From a checkpoint of a small transformer trained on Wikipedia.
Training: a variant of Adam for these matrices, 691M tokens.
Each number is 200 + 40 x the weight over its row's rms, rounded and kept within 0 to 999. Layers, rows and columns count from 0. The size before them is the row's rms in percent of the matrix's.

# layer 9 attention output (transposed), 320x320, rms 0.0756, rows 30-36,94-100,158-163,221-227,285-291, columns 160-239
096,181,248,131,167,194,162,249,112,202,212,180,255,230,157,258,188,166,165,222,174,259,221,154,232,206,252,216,135,229,189,200,174,228,224,200,200,208,207,176,113,180,181,268,226,123,234,237,195,232,159,201,160,222,208,243,114,167,230,182,245,266,218,223,172,228,207,233,200,160,223,235,192,178,165,238,220,201,197,223,253
102,179,182,251,211,176,200,169,191,245,99,239,224,194,206,121,225,217,250,214,184,159,127,181,231,218,206,186,196,216,161,239,198,203,188,294,198,175,165,271,214,97,214,150,237,179,191,346,218,148,171,158,208,203,157,209,242,233,145,288,238,209,276,242,207,202,183,163,234,212,176,272,202,84,149,161,182,220,191,237,200
114,184,174,205,194,179,211,192,241,227,218,225,159,168,179,219,168,150,240,132,179,225,193,200,157,244,160,218,186,237,201,150,160,201,209,205,193,202,221,152,228,251,195,259,192,220,192,203,156,195,163,170,218,215,184,211,220,265,299,247,221,177,217,127,130,183,214,243,218,197,214,87,168,175,157,142,177,208,181,164,190
116,207,177,189,182,223,122,252,154,198,163,225,195,203,240,163,165,170,209,201,187,266,245,217,247,158,253,259,179,238,234,113,247,202,202,169,218,176,262,183,183,190,148,175,197,164,169,232,148,202,168,215,114,196,209,247,226,184,270,158,177,185,223,206,148,222,267,258,181,147,266,211,138,222,270,211,209,182,162,183,204
092,157,212,181,179,191,186,322,245,193,173,160,215,166,181,220,196,167,181,156,203,237,165,217,158,243,206,242,229,220,218,232,206,214,231,206,171,168,173,165,220,222,244,266,237,251,179,225,202,180,186,130,229,238,225,227,247,272,188,208,213,259,154,209,191,171,255,182,194,206,195,240,163,213,221,203,205,204,243,175,226
109,234,246,198,246,204,196,188,161,207,142,227,267,179,144,192,227,203,172,164,220,137,220,186,163,220,141,144,217,176,177,244,290,173,170,215,252,203,207,162,181,227,98,180,181,200,157,163,213,147,189,194,173,186,218,155,166,179,292,222,160,159,197,197,118,220,281,175,204,120,178,131,197,252,164,137,160,158,264,205,247
101,165,123,237,224,233,185,240,186,199,197,199,224,194,168,188,259,168,245,163,216,225,257,221,277,218,167,146,220,224,139,249,168,183,151,202,247,200,141,219,137,155,239,271,205,190,233,204,140,202,229,198,174,205,172,166,145,225,208,299,187,81,196,171,271,169,191,143,271,174,156,227,191,215,200,146,248,259,155,71,191
099,175,195,104,253,173,134,128,239,199,112,186,193,174,244,199,167,256,262,120,201,169,189,183,200,218,203,179,208,256,223,156,205,160,113,206,145,308,168,249,226,222,144,278,162,184,200,207,242,235,260,174,213,174,175,201,265,195,220,275,176,199,178,150,151,144,197,237,210,226,182,213,157,176,176,230,189,172,212,181,194
099,118,129,141,159,221,227,193,166,151,182,169,228,201,242,243,172,210,212,201,261,172,222,196,217,170,142,218,217,105,194,216,219,200,136,173,295,216,262,245,242,240,176,247,192,248,231,211,129,170,164,214,178,184,200,145,201,196,189,140,204,186,199,207,187,151,180,225,155,214,112,187,212,219,207,189,260,182,206,128,217
102,221,170,200,222,215,250,252,184,212,225,198,298,164,179,204,256,224,174,208,163,179,216,256,234,104,187,230,139,169,248,183,178,176,221,246,200,178,208,135,226,210,189,170,229,213,259,166,187,193,220,253,200,265,261,180,202,214,193,141,184,234,259,206,223,167,167,271,198,158,199,209,124,211,211,224,197,169,186,293,149
090,257,249,172,197,195,224,156,177,194,244,139,124,273,157,178,186,177,166,188,184,195,207,139,260,203,208,228,264,180,199,169,205,250,128,99,181,180,147,252,207,201,148,166,204,179,203,185,176,244,232,227,234,173,155,130,121,274,209,206,180,158,221,310,198,240,138,197,221,248,188,233,181,200,218,269,194,116,194,195,149
113,227,174,253,188,92,196,196,231,178,230,232,167,206,279,134,198,198,231,228,152,211,134,226,185,262,178,155,158,241,242,153,178,229,183,228,205,191,99,210,187,246,154,171,186,157,177,185,186,230,234,243,252,187,141,184,158,157,205,194,239,211,269,243,188,204,216,219,187,204,172,159,267,180,247,250,235,190,256,278,197
088,290,197,149,230,220,157,212,246,184,234,181,297,217,239,211,216,154,217,149,242,199,157,211,248,226,216,333,194,229,147,159,243,197,166,193,174,187,170,65,167,149,174,244,285,169,184,214,252,206,162,232,201,237,127,190,225,215,407,233,213,272,200,233,204,214,183,211,213,201,234,200,186,222,190,150,199,203,196,190,138
100,174,227,200,209,191,192,168,189,215,189,234,199,265,208,191,168,197,182,190,184,251,212,182,169,157,203,267,205,183,187,184,225,220,149,233,206,225,200,112,217,181,139,231,201,188,187,224,267,227,265,208,153,194,282,254,225,211,157,192,209,240,199,203,169,229,197,173,120,181,210,111,208,222,170,293,189,172,213,263,250
089,171,226,165,241,234,176,186,299,221,181,144,175,147,217,139,143,233,222,153,168,191,142,247,208,191,247,140,231,244,290,222,136,197,298,154,144,210,180,204,156,233,205,218,171,229,188,199,188,226,208,193,265,165,189,141,292,188,287,224,245,198,190,236,250,111,169,209,232,214,210,144,196,175,189,177,142,248,171,298,219
085,238,210,155,140,216,206,180,183,125,189,219,210,235,215,239,174,175,199,230,192,198,188,199,239,157,154,215,202,98,209,247,229,161,171,175,253,227,161,158,252,264,169,243,222,232,116,174,143,257,138,184,231,217,256,229,197,179,143,173,170,163,205,203,150,185,189,202,183,180,140,128,151,260,256,294,150,157,183,197,204
093,244,222,209,151,219,207,224,222,180,207,161,159,182,223,191,138,265,150,232,256,151,236,227,265,177,240,253,209,164,285,170,168,156,219,172,204,183,156,211,252,160,181,192,158,232,217,212,170,282,220,204,183,215,170,247,164,184,201,274,184,174,190,218,276,195,177,223,202,214,207,168,173,161,206,212,200,228,194,97,201
098,109,207,173,160,173,254,212,162,230,236,243,225,188,194,165,169,233,181,199,145,145,241,186,154,101,275,214,190,106,223,145,212,234,165,247,219,247,169,178,212,236,223,221,226,215,231,134,196,272,203,241,199,224,139,241,136,199,138,162,237,161,179,181,241,233,195,181,215,225,218,182,149,187,214,161,258,195,181,147,173
083,260,183,250,148,225,261,178,160,186,236,227,183,187,214,157,157,221,187,161,142,213,161,248,220,217,232,209,233,156,244,192,207,202,195,262,170,202,140,268,175,176,217,154,210,238,264,236,208,251,141,237,208,181,187,223,182,183,224,198,206,167,228,208,259,195,203,160,254,196,207,209,216,207,220,241,200,257,238,116,272
092,212,218,170,266,205,183,250,267,126,207,159,144,261,276,219,247,214,231,225,203,219,260,171,174,241,156,173,202,237,83,153,251,199,169,218,207,254,250,194,156,231,223,157,165,232,175,244,236,163,166,174,179,157,183,191,199,246,401,179,232,166,208,197,222,169,224,175,157,209,256,231,236,230,167,237,179,206,204,149,149
113,279,199,159,231,196,201,176,148,242,245,217,207,202,134,175,216,174,190,160,172,231,148,179,170,186,220,232,208,176,128,162,183,183,222,224,276,234,224,194,136,205,180,186,144,195,201,275,221,233,232,229,200,251,161,181,136,209,110,161,110,248,157,197,178,165,218,174,193,224,175,160,190,149,251,252,195,184,182,194,215
113,222,202,123,249,190,139,215,289,251,223,195,189,138,225,169,171,243,203,210,155,155,171,131,183,143,173,160,268,274,265,212,169,220,242,182,173,196,222,209,168,188,204,212,108,214,247,225,212,209,266,183,260,165,189,184,242,221,126,213,224,211,202,187,244,163,167,238,258,239,227,160,186,168,225,236,158,198,174,216,233
090,218,205,185,98,192,161,155,159,142,105,214,181,222,267,231,127,239,231,227,224,173,215,203,250,213,126,203,292,144,162,242,197,111,125,174,182,231,221,196,236,304,172,190,192,175,123,142,110,195,167,122,178,170,245,270,160,160,224,221,218,168,148,209,151,181,194,211,202,215,131,179,208,302,184,252,200,193,189,183,245
100,193,254,197,188,207,256,247,219,188,199,149,265,181,209,199,200,271,143,197,250,143,185,230,205,178,230,185,207,152,252,203,168,171,185,193,168,158,151,173,199,172,175,191,168,192,180,124,222,222,207,249,187,268,194,211,244,221,332,149,198,164,174,188,262,250,211,229,157,187,250,179,148,246,217,179,154,159,246,155,169
109,157,209,164,226,170,271,201,189,215,207,183,178,270,172,196,232,289,110,184,183,164,208,172,189,99,213,229,190,145,230,144,173,245,177,212,230,289,181,219,176,174,186,209,191,208,227,181,220,296,242,279,246,214,108,195,129,208,142,139,173,188,177,257,151,175,166,183,179,170,214,201,144,168,165,182,208,133,217,137,134
102,247,107,253,184,107,258,160,174,147,221,212,183,139,203,242,171,213,189,168,154,177,255,250,202,275,182,157,213,201,165,176,195,122,161,289,195,154,192,240,228,230,145,98,182,134,274,197,192,184,238,219,189,160,182,230,178,200,296,201,238,147,237,198,255,157,240,169,242,208,212,199,292,181,218,263,230,221,183,203,199
107,202,162,226,269,188,175,193,321,122,202,193,157,236,242,248,259,206,230,209,222,166,216,147,228,209,215,207,180,241,117,140,220,144,200,241,198,231,162,191,191,218,195,171,222,245,221,205,213,173,154,174,177,244,226,205,232,210,384,141,199,224,160,201,185,166,162,193,213,173,241,247,170,274,161,184,174,223,154,211,181
094,154,130,159,156,160,186,193,183,181,184,182,231,197,236,159,231,194,184,243,195,228,170,168,157,186,255,213,251,156,232,156,143,252,172,176,157,210,145,214,197,163,281,220,215,128,143,264,188,202,191,223,246,204,232,195,162,259,0,120,266,210,216,197,178,247,209,181,239,256,158,177,294,192,194,249,235,222,177,156,199
090,116,296,166,169,285,230,207,258,219,215,162,141,159,163,204,237,219,176,203,164,152,121,230,225,188,238,186,166,186,219,211,154,190,206,197,155,261,212,213,142,203,205,207,215,191,233,239,153,241,218,193,240,168,197,203,197,275,287,230,226,235,252,138,243,190,190,205,205,194,294,188,170,194,173,252,184,196,203,147,249
112,187,187,260,169,230,224,172,150,185,195,165,267,156,191,226,187,197,247,196,168,259,207,175,224,148,197,201,164,209,190,189,175,177,240,134,175,153,189,146,190,273,216,225,241,261,180,161,182,239,228,136,189,265,228,278,286,171,180,218,221,109,194,176,236,229,142,202,222,201,167,230,121,197,231,244,158,220,205,232,210
116,245,217,182,236,156,146,303,270,264,194,143,224,255,221,208,231,202,131,186,258,204,242,149,233,188,128,228,153,243,232,180,169,174,205,209,270,171,260,201,227,151,170,179,139,169,196,132,137,187,256,233,162,217,191,221,163,222,300,246,224,202,220,206,284,157,161,232,221,208,205,270,188,197,272,210,221,184,165,223,169
092,149,202,166,193,208,157,222,181,224,198,190,156,214,262,199,162,240,190,183,193,193,161,149,151,196,122,188,264,185,220,238,212,188,181,167,228,231,246,290,212,231,244,226,184,201,249,154,232,238,153,245,240,164,130,186,221,155,247,164,247,151,149,204,205,161,223,239,159,256,218,219,237,185,159,206,211,217,168,187,231
088,205,208,199,105,215,257,231,189,59,187,193,213,229,169,219,172,184,185,219,226,206,142,258,242,185,161,201,192,69,194,197,215,142,243,218,210,160,259,176,201,171,81,215,103,174,267,205,231,244,216,189,240,252,198,210,246,201,172,194,183,182,260,193,187,257,209,256,230,197,212,194,134,241,231,211,232,224,207,185,155
104,180,205,210,257,161,265,198,197,172,207,237,156,244,183,288,255,174,200,252,198,121,247,202,226,167,215,326,213,156,183,229,194,198,203,257,202,154,235,165,199,274,139,196,185,168,232,169,195,197,178,214,198,279,208,186,152,170,398,233,199,137,123,225,222,215,144,141,229,260,187,239,141,225,208,183,227,194,196,138,176
# layer 9 attention value, 64x320, rms 0.0749, rows 30-36, columns 160-239
097,199,215,158,212,160,148,216,294,190,158,132,228,220,158,221,225,219,161,194,148,194,286,268,167,142,196,183,181,206,179,179,244,185,205,179,109,183,157,231,216,237,216,230,155,233,220,159,240,229,262,188,230,211,203,271,248,201,195,232,81,116,187,170,228,184,129,211,179,216,259,254,136,245,172,199,150,177,98,190,161
103,215,119,197,222,203,226,209,196,223,235,144,235,177,176,241,214,200,228,232,200,202,229,172,200,178,187,210,198,102,240,148,191,219,187,177,215,197,263,218,200,266,184,133,195,187,167,232,190,183,253,239,222,269,192,255,249,173,213,186,197,201,182,236,189,174,234,173,182,199,124,147,244,311,225,177,257,184,176,146,161
100,239,209,138,204,159,258,214,187,299,175,206,235,217,182,256,174,244,178,276,197,173,229,247,160,102,182,161,221,209,239,208,125,203,216,192,228,181,197,205,270,248,249,215,188,218,240,210,143,238,163,282,192,167,226,182,145,214,207,172,274,237,258,209,250,173,202,177,186,193,170,251,179,272,256,256,196,213,138,260,151
098,218,233,197,166,159,262,146,208,230,247,188,114,228,234,181,275,203,128,191,235,80,204,116,147,186,204,185,255,162,97,183,184,229,107,202,168,290,178,260,207,184,208,179,213,172,251,191,194,168,186,176,254,218,119,219,242,213,210,177,218,207,187,242,165,201,103,276,156,173,164,183,291,153,173,194,164,171,223,184,225
097,193,190,226,215,206,193,148,242,165,224,206,217,158,189,167,205,190,170,244,177,221,249,255,179,186,269,199,204,199,152,197,206,249,159,112,167,181,188,166,164,260,201,199,133,160,214,198,185,194,200,171,209,224,124,211,224,197,193,189,222,217,214,254,195,261,162,181,180,194,114,160,205,132,223,239,313,192,185,236,200
100,213,266,196,277,262,175,224,243,166,239,205,130,276,237,237,185,163,286,185,188,187,206,222,196,153,214,254,135,232,161,178,191,210,154,189,222,117,196,147,200,178,164,189,167,235,193,232,162,212,198,196,215,221,201,157,104,218,216,219,192,264,170,144,155,170,92,194,248,237,221,223,208,236,264,260,276,237,122,172,238
101,164,271,165,184,201,225,234,215,165,206,250,171,244,180,165,201,211,178,230,176,158,186,197,188,166,176,252,242,213,229,105,229,207,185,218,189,172,233,141,236,201,191,159,194,274,230,106,249,192,203,138,145,309,249,217,189,206,211,199,278,222,167,200,255,196,210,231,158,260,190,205,237,269,259,269,172,172,161,248,206